Weights of a small transformer language model.
Size: 8 layers, 8 heads of 96, MLP 3072 GELU.
Each number is 500 + 40 x the weight over its row's rms, rounded and kept within 0 to 999. Layers, rows and columns count from 0. Numbers have three digits each. The size before them is the row's rms in percent of the matrix's.

# layer 5 MLP up, 3072x768, rms 0.0787, rows 1215-1355, columns 48-95
096:504587456494527521540539434494560560402488520512446426504519551615554514471517541465523523451512468477529519478457448517517521556423480561423440
092:568474498444486464497523500524586405486492527505478480486496433516488489533430487480427458526498503497514483492513484488654402494453475538516509
098:507474485520516491570510501451429418526431539543504549489503513606526436475566458510482479490497536488495517465501479484483463512455423549475454
096:462479485386473543516509470414457491447488567516467468494480483491519479495528457489491521465454440459489530558469467496498473504460475442542526
097:463521493556675536486477520512506478428556581429545474497529502460558500434530508532468516525499452496475501489553509455483501472420519520472476
101:468544566526523542475489473477527478469539424458487533529508521496467467453531469485483493496504483586513494629539474457560566467548464510481477
101:564514425512486542442534453508509470464535459495504487597507507488495524439497539551438488497529537536508541459493440555416450508439548494494447
100:561540469551507483541468562500476458456441478535537457521414487493540526542519531432531503591492491550546464536545471503503560506523511435571423
090:581491526585451516504551534588438452527423534510503556501458492500516533538459582520462508502510492496495581467504507520461444529506514440545528
104:453555499468471539558489428498436544540485586464470454473515485565533528438527603576525516534553531440514525527506461506488419552443502507489525
098:519523440533435391506526493510549562505526543535515549532476498574493519516532476512504481550585487541511499541557564535485478479430515445508440
102:469518487433454492468475453542460470528513437498485469493478570537524512505461438528536499470454506551477475508514510442532445429488533505501534
105:544532498452461485497463488481531472447478523471556503537518534476508583555488519487537499473494495488445489478512524452484590480443481492468510
100:532506455416518466473477564524558549482600497511460473492463537497475497507430447493476478495568480487489553471470474560545488455508402493499524
104:531492553527430514491438515506480517486429523498477505476468520601529469500558471446545468442481509521560512526475510487518559469469500541512463
103:493488558427462499476459480528484531505546537496403458511503528541537420523454423510530446574516507464475497514458545495418508510530505553476437
103:516453484509512494472464486536447508459453489491405510496486545549492496495473502506492531512598541499566488490526492609482524488501505510487486
100:467484467481451556568432484384497462541448504517492481584511510466423490500520491479484521525424539458518484519528401470505523520491496507469549
101:474570529415530471510534532474465459496484524530527497491438483433443494483491448505470521475556430440444545510386619598470500530550566448472511
103:570426542538488438467516511495515541540451480517475503419541416565552507595541580495507464462455543491505479465544507517516482444510508470499491
104:500439482460526409545455482527532537528503527460538496573488548469507457504575558569417442549485461511495508471508506541507514464515479459509455
093:454592506456542440537600483435545463507480443515537487485485498483435577446460524548510570471499546479460499508495549519486485508525490546474418
106:453490522421440533453527496520432524440589480541482516516515486466489474518505479480531513576527492473457513468471425535567497478515504498593489
096:524498449544463499564551574523493481466485490568453521452470492504439517484512425501468442473462535524529427428515482437522520488465478408535515
102:562544514471375478580518447437457473529461535434493446478456536540535560568504516562410409481472506508504515501508503540507469514505489535523516
099:521486516495422481390511445565544511540467522485486502557492483545533447507504500458509564447471498544558552548554508507558582475467558491477488
096:517417494522469536581523423481577482528472508515487454523438468537518505540561466575473492549462453417503496452489547514474485465483521520547530
096:495517430426469527501495461531515530543558505507527529473513540468492556523528484505504495556459447497510520507502492464462510504474480517529546
103:523450524522492476469451537533451525480510536494530460495514529461517448502493482502458457455542553383584512516501573418466486478468503446446461
101:540482536441502474487526537390560480506492529486447472498482476496427492492518505552486482519520513396535502531531555461609528479515432488556474
095:480476502455455407553532527583524514448582463488491469494413520476416496488539482479534500491430475468450479511533493554511485575519553470531530
096:503493479513579516496507408468512575492444514434517540499486571440480448437465513460459474511516475502495468462456512511481500461466516507457573
092:490483531538541403489458533425479537522454483474499573495470466493537557471479516473536406541508539548449440536471568451483553534492530496528482
108:495460468465523508460487543494491449467502467568457583444532483425444474526491484531488507467496505479462485438549546415526532465450516463500473
104:587444447492545481523457488417515534428489451479503562492415540491508540503547513518432478413523401494520483500467505516534529473449508539546466
100:441434544477519479491498405454519554551574509481444515543519478530432492443540562502516494537501527559491530539530441496494540508537501503502473
091:519440502570521535456474443479514524498530459508474536485565468437500538526570526523523542481520548488495486474478434368530480459546601519512470
097:561573483483452549491520535541555519445522515458467507519452483488496485507418529476463405613512521441513497547533485543500468570531446514463416
110:489551499447444476554471526528465436524476463544526495539504414447447475543549530508521483491516505559480484445499521446509558533507567512458517
105:537510480486463518459536464498487475488386436533576485563493529481477505486494543483516450525486506506574487564498461485541505432453487535518441
092:532498503488463578510480492488537465508549490417501545512539477506546494561464490595469453437469464521483530509522450488504517521379557524574577
102:504544552459524496560497542536493459557480554541505514511437530471566496461495537482400534476454479516478413518515502495509478462513466466497460
107:525539514513480501574434443550461496476472534474472507432542521536509445509496520506508484533525498579577485491444502567528505494465422520538412
098:490496487521568560551468468484477396546469490524592503506513488443487435507512479563537587481476512523468578530553516568584473525476439523460575
097:481555517525545525540562519531496497505504533569474468512486490524459549496466432537511438560463515495439514489456483584472475464454470505448513
097:468554447497487549426478571469445507395464470550507462496468485453481514407422485571506488498579530470480492472560494498520469517537512452608483
095:477491502495557496548510536505447503380513489526398475481493520555501473474472521481454497569526458484474450483450465519457516466435537414484578
110:551518508450472477428506491534533456561520553544467565527499521472533540489459574516438502486513503521483478528489438547516506441532487474457489
111:531476548467458475454488517482434401505463555547488560526418482515554502489429524463532481505514509516432520537531467522459509643445469535541511
099:454471505505429514511493467453472423457445437481537542519423475496502531604491532513542514466485513449490458532468524533448559570544499517458581
099:502437500523530421529475514551541455424542559512521439499456508558498495480530480537482530533461438486483517464456481566399532463471452506491462
105:482480557529450503494433500527470499491511511563523576537498485550516418483478543528447500465506518561553526521547553477459483458501481447547462
099:433436502487555413539463547483562465523545533501416484508483526485529507506500466462484558429481488523507448546480489426454491592548506490484501
093:494500500514535489513520484519457518497500557532539507528492586495470511496541514490527563525459454472573479522435522473540479448458489480475599
099:530594496478497489483441548521540525490535565546559470502532472502511534494430439499574534511484493509474561444498481459434534438525555511511451
097:538470489508460502510513551546489547508494498490396493460485450492525474536518516503514418473488477516466467485528511531463487510542514481609533
091:459485467495469555528468511450550541520484561446570474589479510530506536486538459472502525490555525484529501465488484513491476474473573532609542
108:488494467534483502481560529533449564470532493457517463478524512560464452479487549466586524531424440560581478502498504487521498447535506507497565
098:476498538532462468536498538423499539504527491442467497444503499505525450526502554519425579493508464517523476478514499488475583477537486468562472
091:407486517468495520614446497545488469525441401535482486511491455505558520523459515507479538513485488488510528469510547485597542522500434539487532
102:458558516490524525416483478506532532485414498481553470511497539453455530477548545506500530474406446541550465479461518462522525518454551538456492
103:545470548514489464501398472532488476540475511466484438532492506502539567513476486507468500593515540511520515474550492552525511507496499458506469
092:493459486465515459486375495503409535471502532498545508535572529529499432478546482506516532517490448552466531501547478506467428476440548517534475
097:443499487440507481493482541523487543483590533532452484499542489513471458518543563509439500505526554527456510493502582504471532525467510445547536
099:431454508575545493506503567537515479555564518460519619457539498518533450508522512545497545469538516472517463508494489506484521500504530575507516
094:511454515530527575470530478488440456489401479545523504522551497456539554555401467532488505480449475551514511487486455490512441530515490532458618
087:451537523510532523566498514463472428502518474474452517466458538492477472519531486472543464444528484479426432524476545569612456551437491511478503
102:499520517448505513512520501590465503479395494489522496517487525499467501478462494461569479521512533495514452492548470509503533500534567568460483
100:414496448496489450534524579530428433514539439513427464536518491472473456563497492463460586451480476457502495463488520510529475513553511465532553
101:438515495548556437458479505524441534439544533560447513433493507409546542607553449523480533514477517557578557552379366449553512502490477486438518
090:516495575475495477510553480465553461457509548497568483489500497495567504503520515464542453527481547537483558549515561579483544546459496508461528
100:440525489474496547514508500462553522466515511519425504499533502481495465474485491508503501474476513471493532518540475503474487435511562498434475
099:537477586509549538443531553573508521515482489503531442452453436505463592507532497542546481520486516469483496533513455488474472555502509485425539
101:498458581489431479461519465426491554496328462515544517521522474457468497536486547481428399448515499548578541532527505505520478478495547414422490
103:477623487506573517529507422507516450475520433595414495553449544498505446489497487507487473480484419504532473499536547494460454465508460479530525
099:538505532461441478459533497483534465528559545513523492525469493455494500488562530575456442501468476517432657498473511566527496518510541491467472
096:586528513523475494553522441529594491573476530471491483452569533521526492468506530522471460499536434510485474527485516499440497522494437498488453
094:529583518480554542460538489552484482486506531534529465519442524525553515506530528566586489498527490510452501475496579443536498531515479528576501
098:521432579514478466523513488521498541521555451519519530516559571487580568468527505518428609499459443502535492465538529497533544533526468474439476
099:520493473476402505517515525474441514533502484450503543561429548481515487469499460554471553467505536550462454450443464469497504534500397490527482
090:468482459513488504469524557497522485477463520527503497545468460498464495514446508495442441491499486504487496514459485535532491525467490455505480
102:554522523543486555522538516484497504475529494480504524497479488505506448433557525520434549526510563514486438422474502482526498497495539463414574
096:485537556509528546499530498502520571378561548448494454558531566437470476564516515578466543472482566517554514506510518500528543466546549528523481
094:591517505495539456539559472532557476526514481472526573460476513524473493495514530499507469474520515524554611502435479560495522512491531421546474
100:479462520472575475552471490433549516463531560504457486538544495482510544442501503505476519464443494482503446486534501485518529432509460520439444
107:488417471528493488492546530469541471463504515482510521534519464548502494538472464557477505527483426525529449496467508522533497549452536535514575
107:621518573519512546583501569514530545506539444512454544513500477447547529453523483506555515503468458485567531492522515531501506557492492476508455
105:458536462495452516509539466502507493538503552505458488484502501518455536524538457520560554513499525510560412588451499471460483493530569491459476
091:556477483505468454440514552536399505575493589528545503529445527505431509528480504539529492474445501457517428497501526509511545552441519456511471
102:484489517479500549463564459463527470529474429488466509586520542524506496459482557534450408508516526476514549492438464551473504508441460514550509
089:551475503442450509419439532520550435453483505468454494483451535480409472514497495529482455497535491503539523519503475470510508462510499516544518
093:519490497511527487511512528483499466511476463586526487473459481447504438503508526459501515497572540514449538542476515541542479513492479386525523
093:531524503513517574484459515507516454584473506495517483499548514409558502457472555433509471488568449488515506468463541465509536482461406514549519
096:491482463509512518511443548450507475532519525513572481537538523479489568497509457495552470461417523493518528591497516542483523469489487521504469
098:479496549494558449465462490496502505547441498485519462458459452506437537570512471523505434470532531496559492472488517407450492499491529524503510
093:496593494527512538508481485443508510455511507393545487486488468487490443483452520467530497550524469513472494446506509534576468427516490509455466
098:585521479395542528505441516530489541497445443481539599459505494503528446478483508503488489572524507533491489433450483476559409523483497509535458
100:444436490529626441432468536531513545541600535536483450474454471513519499444514510578479605545455526538511600446486537512483410452501561416553542
100:440452498524424461447503526420434496528487576439471522508572405567490532550469471519518523426576525433478589489500457422519510527572433446416461
091:463554495484496451492480498477480495560441569502477544470424440552522507528462492566485466477481531522560491461476551487492543526504452462433457
097:496516494545449520545522534497519586552532543490474471472565518577526482526490504461492511458488477566535498478495469506487494493509483524502480
105:525440554505495436513397462517438533503539483537490486520532496444511445505562579511512531576476521461481537534466421565549479474526485518536458
097:483503451523477543508473541454545520521536507467486509446446505546472480557510456473592585533489491459462551492471499480452524536495497437484469
098:479545494525489472532554526538537487518497468503493426517530471508563487469514503520527500536527518597497569541513485559446507491514546502481484
113:459416524469463454549515542456471419463530513512439476494530540516517420576469591491477520520545463477490474486520466496524531410510528500525570
093:492476504561458477560502523503527472527480554515512495496484514477581517469510470479515514484526525427499539510513558504538452506534486540478487
104:437463500529541490452487478486472477533592503414508453485455453447487506463439557511492556558433544562503514453450553530539390479488485551513515
099:506467440440497561475520541536514551425470425558552537567471523499484548528537486430518543577525533480477514490544525566505551536572551440489455
100:483544545477502492568485499495475497426516438526463446464456537508514478518496468520474483478413431537513518521470516512509485524461516457507491
096:523476458507495580533451422539470535518486529483456459526592496493503520552487552503585535451529509547441449515473447512476518508492502518525444
099:541450530487537526515445490526526493506464513530503423520471508542497477469415577450438527522431470510525519500518512467473501559568504503459521
101:488436455537523596537412505427497511493530484487422538520481560523505526509538539474470592567460469441565492528486440611489451555528543491432564
095:544533493511451540519410452518473469566532503543491473497414526410543460541486528582540486468557466454505557520454489518474408536484525502546527
108:461527472489504453541466521506446418430491467509518500629499495525450522508480482547527491536530514505548509458514534493538486482479447496502524
098:467481530508524500550478449504515585498530452500497506460539491510515485542501510542477536513536601512465502517484505459560468486511523420427529
104:460528482563514513447507596503482538496504476500513509453590558452557457460489574565539471541526460544545479483494482547556516460455506489505463
082:521503470474446527539474518452511548555481534457523468478470476461484512503490522493519538560488559518533478477466475515552521504532493446497525
099:551540534551461555520401500483457532528391491492528485572479489501491530524520493501470525494508474500506578501520479431464587545490534560471403
096:531498535480462440443475571448487515518455552536488539512524384568482517503524507511512543498496503519478471487485486551457441623558414527489517
102:458493379471475542555476530477560489489450581524446547512534386543497483427523482568488475529433543443500465517483479519523454599493468518429476
104:473508552446501445484430527474521482470522575454504486507482504519553473480555560584572448478497515493515494509518529502477544467498523447503542
105:502479491465459527536539524535517462527529535432468521493530486601545492477509516416474521412436496544502555508464492518470517565474463455480439
091:495506515451557498542432493519480511489534514536421503473466455477441501503522524478485515548581474469520514454559519478539457506546496425528563
103:440513528493458493515499482503495477543493505380506563679526517498521502483580533412493493610467486542491470483517434514487486545510512566527471
091:473540497528450466470558507420495549526547450544503487490573503529541447498477516574460447511518478501510433470479532466495557495469489503445463
101:532543538465477534553519559458521549508478432525421513594484520497520570562437540508510514536485408456469511455503436555511500516531491532481489
099:515559566524473493588456549463435528495487452564410467501497529599521499541517453479519476464494611452508456461469475474494541540526462417501466
102:489470524489447503480511481452547581516488489468598490492460507478432411583461427521495534410483538460480496496476539447502537474487550467468492
104:456545511525539474517489468555490549466485498536505478534470453579505466553402474522499444522542470482426505486389548565505468584559604523454542
110:560458477523495494419485499509557472476527526539518534533503495495538451475508507488517542491434512555480501568538417518574472528511528507478496
103:531531522537509539519460506519470500508439448426568482529469508446502478484489490478448440513526495529447449595555478506446523489501515486418522
106:548561532469499522508477444510476544441505540502534574460508498533484505505532514505388551489497494503429530504477516444543510512507514530569525
093:466580510469564526504491511527542549448493590442594489506544548552483447518493476404468435470520571443462488525476507410490551537516519463564500
098:456436433538453558499467530475522374542510542517506526480478533521470460469469468534470432499516475549500473506419492530623542575515499496530491
102:483477530463486503527548559529540506426527506488555503498520493512485463413460470505469474522506529614501461529572573462470479502473503548524482
101:459498537404505472495501490543534499474505505548533490516487535499492544532523492499469518481467413488479487564431579454488531572443485470581469
105:537523446422473516557515505486514475469507540481530470590503512484460439488543496560483536486531476496538451461408601433490492495502497482512543
100:418511503531558486494490512447490489536456543544470515504437479537528419443533534517499468446545491471525515513520456524531514555458513489595520
103:505454515472474465474516540505520504525449439533458525533498517475524453501491552453454492501446535562483568500444519531408439503483402520466513
094:559626444505461507496514464484445504520495505515482468497488485494489447509484493554563511547567484444486503549489539486480405513535510471533532
094:548540515526443471509611476484533484506522538443539470495494506456504457457529509517604537475540531533525472494424470492607552481505491493467515
# layer 5 MLP down (transposed), 3072x768, rms 0.03, rows 1215-1355, columns 48-95
096:486519557493497452526465450485498549528501541489524460547458408479572514518551499484450530579506592494534510465493483417495502457510537474532566
078:518616527463535461514557502505438547559532491473452462471512497503508490509486441523453480541470585473459555545499489477469551523527505471564497
102:561459440486462471542525524451436475491563454468514549470484545444397534514526452460525448529486561533546476509418413501536455478439463479449534
093:576479482467414510507577526544469472539473479457486509494442474542412544537489463531526540500514528487584487489458500503455534452535473552477511
105:474523484551451568481496428456548500496518568401486486508559479420557483541553539512507464445475491398540546476528484464519469468506447523489516
097:485442533471496453520486559548519494488472505499533379499495487523514484463509452556513508461523545442448497525471484518497479492514430549564509
097:463510513454435541481557556510526452435497474468497474494476543559462470566497512492629465506445481510551472516434501473533515570547548496573572
104:449490549428575520422541491560532463487520493451514510513474586459505496513497531506510546495520506466549528477482544492530475447506504474570541
090:433469516472545439535509488426490533502563482469441539556441464517511469507574493408533566523531489444495483452490467550571471489508547473474436
107:564508502450520559457474503538543488512520473445544528472537485524538515450484479504529542464489502517494435490451557486518518539543500566521524
100:529567475495481601502491499558527434508463499402470518490462506481502497539454450509470501518489498492549563441512515491454518499454562625572501
098:484452518502485474504485480471477485494580497506481478516495540505523496498492535454465460441552460566450450519513483587465578497502402538538579
103:492460504472507578537534507606536487470581491507480500527453479527493469526442474459433582551478470546526529545455510481492419550487522557505516
105:517554449561523535499516440503478485461573498422536541504500506473486576513506557504572521435484514486512518566468517487509453444451484531457490
108:554480512506454495452492485529529465562420449443530474522580516548539550485473522490526561421425535487510494489482503494426489501480452453492462
106:512523431548556563513535555518529493493532541528517454531521499532536507441478552471557433500471481506465461545460548506494479471526495537529438
104:464524501465507488531528476488554519512490430521480498552505555431503508540496503517526491477532490520467478504482531521519459538488470535517413
106:520509504516498410475513480388501513482397519509498488469508423544548474512528527487471503460500482483483543540469512515499490537495454457424481
110:466478546490529506503538539527444495566415531441543518532508544406476502523526462451554438494502531523526562450473541424537501481503528474468448
102:471506443537551502493538534416499467475497517498537625523561442500495520493548512524469455551552509434517547504423447490484525539505505595419482
104:525521525403539444561463445562516485518412500486490547509515551478493508503487565470540414499452470470500482514496529537517548487471485553508517
093:557507493549504467516493452488417484453532486529511509484423516501565440528481429418491545538495423504571514460551451478518506476565516509502520
108:545506435452497497455518428436415514602557466561491489439444518562447426468486481486561487513532517570552422566429527519483472416565455459470489
095:489558499551512555488528481472608503475510517503471527551426493570491530484492484508472538469462541537572579530496508532511483519510474477540507
106:480492436476478515528426600451500527535578511532451467525536377502511534532407422516541417514546453567510486443562477487488548447563538503502453
103:441489542540519529553531449554475528479556488586569428546442543503467502546563514526492472578436585528575443419499485491434464519490496545523515
101:597485515446525581522517502498525450456464565513462554528453544513468510582497535538566593507478535522469545521470538497575547542518509501493517
098:565552512520464497558469605501565492495445516540463430506516501483502494478441467453551432463478475492442480495509518465393476488522461447488473
107:512459479540463544506570524504427476447533499448418485558513481460545563455518586472467540479548474565532511581488374511529494535470522555440429
104:469467519460588460533573475529496459440528529501527472510395520513490471499522447522462482496467475528500502455422465500413530468530479493499425
097:491485442487471549449505479530541476459443507513509484539523474530482500525466459534556428560484520465555493542488481532464469550495503509529438
094:517480506551488588599522465515555438462436504460460493519502455538519504495552499411475509492496560452492524538500547453454516474458500529607561
096:493513551487492497503539530490519491534507550482451505526449503545465425488489482533514515470513510534446503436476487555512464530563508521499534
108:487483462540571476509507478441511537469480549557491540520498532474511529503425522514448439528513566509458478528394469490477509476529494495452517
107:516500433584479498574549457478561521557514513387560492446500492486423458534530440543458536498528515474505502501449517445514402495496528548455440
105:488523566526467501441531560506484514575428416547490479522492468543449487597393521565510525572475532437449466563470500506563493581520554488536448
096:459522458436504458533491554601518477483497541525536494536460497571479456451446551525439500453531478448532529492534541575440486519506488431498543
100:608493544548500543472474518524510508461489496468508396500458529505581473517539481457459513448456506422517513609487511451530509566512506456516450
111:503510545511498519526473534533476523471539510553448507571456505489532477464566486468489421544478549479558489539552515550507459500461457459444503
103:504487424435557564473506543513461489518483513535454485501525450554545451542496477595508516554486490462431516486429500508521459542480563478481492
103:464436471612509557423543479416456500485469500534470490518452451417456500520520494511479478502531546510502416446507487478435482455529427517505464
104:522489497538552487452427576471430538517538429473478519432493511533458494498513510507483602462459444450539517512473540570468452465434543596511475
106:517474524462478489504452477479469582486502498463437469504572585506493507494512498546514485526527440491506424544526565499473561477530514496574389
096:453509501488480588484529536555532539572568514519487504456470478587470517477458453481413494573539437480517492472458537487565471491572461532527536
106:479543465488533511557443516472580488492498449492610495500507458495493464504540470605524431500499476501554460474529542472495490461527477536493490
102:487496454512469539449519522538571519501528560561445418502519507509430467512491490525491532577442523571551455480465545458486427477531468446466504
089:528494531463538504538455508521499455526480567489533473443475499534494490501443433465572537461487511432494476522483518505533486527509518534477540
115:459539531508476552492545450444447462526455482442546461485469499560537498564412539541460507464470530511497517541466454488518525515546483515535510
094:517517461522455527462455488574546479500489546470551505602480483494536509489477446505518470501516501532430496510478535553373490573482423511448531
095:537509521561497447507427491525549529516520506447516508461451571507522494460538540582533443484560546513509465502445527449545512497491526407525476
102:448478495493457528552520549534490421554540478531482491507511422498487535490492459513476491517388469439562512519489472516468472507507449571415572
102:477510421449517549487564542498555435451484490466518521514506510492413480502458458451510499498490449497447537523541478408524537434450508481487482
101:536526474521458488481494501474486544495541462566462477478533476515622476381475465499511525507470497515536574470463501503525503475416389500394520
101:526539461535534533474527503499485521513512508482515556435462446524531505435465561552462483476498516509448513503451493536478449458456519609501466
096:477518524544462507535518524515504431441496445501470564537517526463485506486452491522509447493421478578521504421428495493539516572501493498508515
088:474473570524543520504462504447589493504527511541573544487530497533548577494539439444503464466474470460498505542452522505490483556521531490451490
091:444477469496492501499504393520538451485583495485465486531472517510563507468496543478506499451518396565508562486567438439475517422453481587440504
105:494478600555565542512457488453503545508444471558542514473516438510521449484417492480569463483445484519483490481459539469459484469536479479437550
102:498503460468439541469503493423487489602436463579436498519554520518479487472505518567511492568543509494512430497583427471516511513510594465440463
097:512437572496552458493510493466505521502408487489472450441546547474543496490485521539547454470438575503486439528433476481496446500509542508481469
104:540431497528520578520499433563499512560567509510519527449525448472557488451553505581482489479498573469544514468547500555465475468529463502501518
100:489477513560534498477510486509500553480556507534525491524449589509453496520550545481505409477566537560580496511549480506517574526446549514441527
088:524452464559495535512446514543528446453594492493465502470561511565434530507507533506500537434480579516512462491502529496480490473557489390427498
101:500463514516493475509475532444464512538498568452456440462458542461491550461534425517442491518501526480509566538536467516474429573474469520514514
088:476504420504450476453428545520514436472475583571526487486481523476504560442487514495454546496564481532520479478522519525508465548496450592453529
091:489465514480469502586538453487452478548514468526507482438518513552508453398559451472495469492449438533544470548471524471476520438514505485495407
083:486547586501512473537491530510547503514484549556472541496441432509603535536448527521433463480442454518554550414473495512434538490556487504463525
103:534498452488486483574503531468527471434452516580545517530504457504484479488483436557465537541503455490514488420487546491551458562593466544513496
104:499485429566468590465497531552449477449544497551441479429539505514516503478487482492515513471524492425521443460591551482499496467500525464520523
101:427519504478465487469547579536562484492491553516552541489551494497530452437517517398519508486452529468460526504518559410468521575460455455553530
091:498530533523470475514457535532431490549466491527448475485532520463502553504478525492482575479503535461546579556539446439478558468514493475533474
105:529521508534560523510462521526471502415481474525512550456490494588489537576509508537530488550518497493534486470462485488468538539521551452503558
098:456465488483505505477499477565457446543446507497548590496474511529496499566435490522470461442467451529481467563525500568455579531446432482502516
102:506486471476512495551590505469514499520488499511487466460551509538534461501482480519496559457433479565514468464464469513533484481479516479494502
107:486471518454477498455509471478475521422544493542537523499480494487546512500443468501513514535545553449487518506565530540479499558504480433514429
091:469526498535485522506501523478544493491615451576431511419547481551484594477461512407452478554505531511528505512524551507458472467439547473566471
098:534517456531512558456471449531476539515482496428426503525485567500503541549508428543551419475523523482498504488506490502575407477541504585438476
101:588516542476555562444458544473488486515437440492514585514528566475446534422452559437554498501434501469548493457468502477518508471507498512437463
098:455489432552509460496486482517440543511550461501518436474380514454503515440534439447529455506507520591492490422511498515552522484532493558575602
100:502550553477518463457523515523551587432472485543442530465500465569519501507471504523594473579465519435527534497475522493517451514515523512447499
092:451537460496640568496487509452552508466541546503451328467523456465539512495511502483443497444541555499504537606460468498560530554536536468441458
105:464521501382459509500477480495463497347484502470511508580505511501489436537565505512441560527474497500505467486545588511465477507557509511464521
091:598445474463504482505456493544423467461470487461509456412521520468461423563484515508456471506539469500486519470460472509494463463599438486545478
097:511592463511515485537387611509484520497523456521435560520496556512505487476451463477432457499482531470467463476498521485502443510517444461546530
102:560548511553462482543417571535498433471534429524473473444526558481416532511538501519468501482513432464528518524491655470495593537484404509430519
109:478465506455478540509534503459576490475535517533444409491542459464597542508500455492512503427482545532511485525532516481447485453584519517476587
107:468495432516587495535559579482425525528409481492457491558549471474548414456525519455494468521442514532493515496444529443516518525520476488472500
105:552471487481482443555484554436520495522496510486502515480464547502493444467479467550466494474494558542576553453524509511497453503525487429456514
090:464552494506572535480478545507530509479477535502511418487540420475537507531511463501502596455539496489421501495489535523527464527458519522447516
102:464437576544498484482518515504513452526502446497395459478549525458527536537475489471470523517537500525548504487490525522434397497457494532491486
094:438503572488518451526496551533526541478493517550531480517553457476444525614536479442456415525462480457465487503493475578499474543457493537514562
106:514518533556500504505497475545484472423498521473501454511550477490565489507518531485434517488476539463473549481533440497449479554468533505553471
094:487479435465485555492488460476431451418499545544421440471552575401480531519523513489524498506474538573456525523511518502478487401478511582467533
100:504531467558515501461472552507376486420487541477494504543496364494456534493468489483533502496527508481464433441529427470487568561496523507490483
094:507590482457459488572507494508525513437491529526449454568440440435485566508488523498472546528549504535481547527535530543499476545490578545510486
091:561494528527512487514552539521454556461465515500547466495485430481558443565439462511502477503530531481541558588470372547494487454555517509525461
087:405508470459496489540539529535474529592475499470409503549463543514543480470449444434514513542494526576503508437528533472482543425463517484417554
099:569518568492540511526502507487511558495511560559487428496525577462501490541496511526518502548515483506515468485498494424535519477487533539498492
099:475539500486506453466543538512490503470483376505513484414477524527489432541462523542515465481489538428524559503503470453474501548485521468476478
093:509412529537517492508546518507537524557532524502536476484497502478552470494449499511572527494537467542549461469480520484492489477465514501530473
096:490420530497544585539498511551542517487559450517520501585512502514505448491479517478501530460526491515466477538529449485557530562545549583542520
103:462508488537521436501498492471504504472483479469516458490507472487422485481497531429587492475531463507629503483496495572473554615514517480522492
099:464503552489549489473515476488540515567507545477508523489516426486477494476474506487488464533450561505562398530472529510454420474469458464489482
095:613518548512511460544479460474504497477439502513556490479503423504516533472478534472608474564488519526592492514509552428462475528539535486509443
100:384486617503516494502458500515474405502467431477495480555588590495500511493466381552553406471520502500429550503529489457445540488458439475471385
091:521531513535549488465504467596535471541484515533545419554495470528481512563506489595528414477456456519544496498524411574492471536571551497570482
108:433444497494551460500518468443538590512517476479563618511442481471442566563504509473485485482546522509546518433517536507481560602550534510419503
103:433492506462529419500448556520505499497514492622512486541486506536489481440483520470506493519478439487577443555490474501549489515451499507544482
106:519450487558520493490487412506460445570553480521460494490484510503486488473520516512523553523486556457508563481513546442505531493557436498453524
094:431470534546480545457509547576494452487530491466564472565492509502513512484531545487520579468502436465483468576518507506453493492525518439501523
102:463531535484506498493543461501526478494449424489551482457573435560472550464471492506468462534528513501430461501474510420505470468535525453448476
102:484496492498476487503560483460472540495499587499496571488448504519495490494487490515498493479588503497519482506482557507566427513506520461574464
095:551516473504473471513535489483505468472506429508462558473518512500482421452539494484494589490510549591497519426453435459452532484502540530513418
107:510539509527498397563532496480449501605451453462538499439481476525473514505544429519538487506482549438538517545501544513480469408474523503467428
096:419510521552502456482542459423540445548517565511478540517509510458489540470493496510522512475484448532516516515523479453417520487519526494490546
107:470485588543520485483511499514552448486558442506453503569577448542566457463414486517560496478472455501475549494556465474492563486519564554470548
078:480442528485561482481512493548472472549505486497472560541541476489582460509468452498520468475499482531588540524492508522423521562530519416487538
105:527468528572512413522528512502517505537512428487486547575511467567441499441474489467496555468482435501458459497518485477437524549552482430448515
095:563555467547534558454477423597505450527451522501473538465478485535565497569506499485516512499453491534533487540493526535479492424519493517564485
103:536467483519500557501454507487481487406537429473499466515447580535513503490454515459478450454483541480521455446469449411456509531532477529495592
105:489506505502505537509427480548470531465541522470487491577509517499507364583513433523564529541551484479463625557504515534538464525519462571510516
101:555524434531461494516564466490519474502543534502490563558588532501534528509493490573466445471483507524505477592448472516511502517528560511466416
092:487455512525599557430526496495443473544482539493489542471529527450516469549527544560515490495476567552443436574497429475473515534488471503478440
101:510515461475488530512473444449542530488520497435546529394551500523483480520527489506478525442572542519572580476425513416498570570478460518576442
089:561558515494556448566441535500527483506534559465493489562433511476468533509474463376507554486539521458476535525495424484484412462501514469549478
102:508568444530523488504574478448474475594509554456544516466486467526500468520470521477466489552558525493474458596459489513471512462552503582527515
101:538529477451478497494468452476523472466546547510513564492494510515442490486465438504472501474517503582549419493475452468490474507423460511534543
102:517523499513382398591455490572572510494565477547500498467450538470524475506512570493489482564466472550600518518482443465538521458530547498532495
106:541453572468592438563459480512431523445559507468491506578466503472460487534514534477463499456535451506505495440429466542545518492480574450537532
107:491501477482496482500585531452486507468505460526482485544525428493513433537506511505549594509566467507440481542494470474541468518472518515510585
104:541504508509516525439384479484517561542469472537424448506423571477563451502550512510552514506479502477470533517500476594481471465427540510532465
111:490514441403488536503444478503501511491461531502530527472446572483559625542510509440442488531495553518509535558485411501502529483489510596477479
104:519476568499495512490474533466526516516520464442497551550522479485535486456485471450518532528476514525544522486537505486490449470496514530541487
101:516486518510481532534487400578510479506467437441494442482479513511467480548502444450490520505467516522453510477507466490503573496494584554467468
100:509493459496501513500545515427532459588488556482490437455515471480552491466465580478460403405475494519449515520469517469510490464505475515504523
106:496471536497569439495434450538504488383498487467514447574527511447504400479514586490473460464523530550461503472506471461469504516482407497596525
103:524491463499523482497456520458506515425435455483538555485467534456548465514530530514640499463492494468472391457532545450510481485514506480510436
089:565486532570456502531578565474492478434482550568478446549494571490518453483518522459485537544461494547532545559516495550539482425520512418489494
100:515542491571433499527516498518528470548440493541466493466530488548464480460426516434482479487502568447505479510501597465524435460529453507563507
099:450514507536548491538432478440461464480580435520406443520476557439431517523486509529492487528547529569486501569464453602534563505503517499472479
095:525496487584433505459489458413528505480471537483535512462474494504497504486551507500476517395530528507590509497530538527419539517426492504487457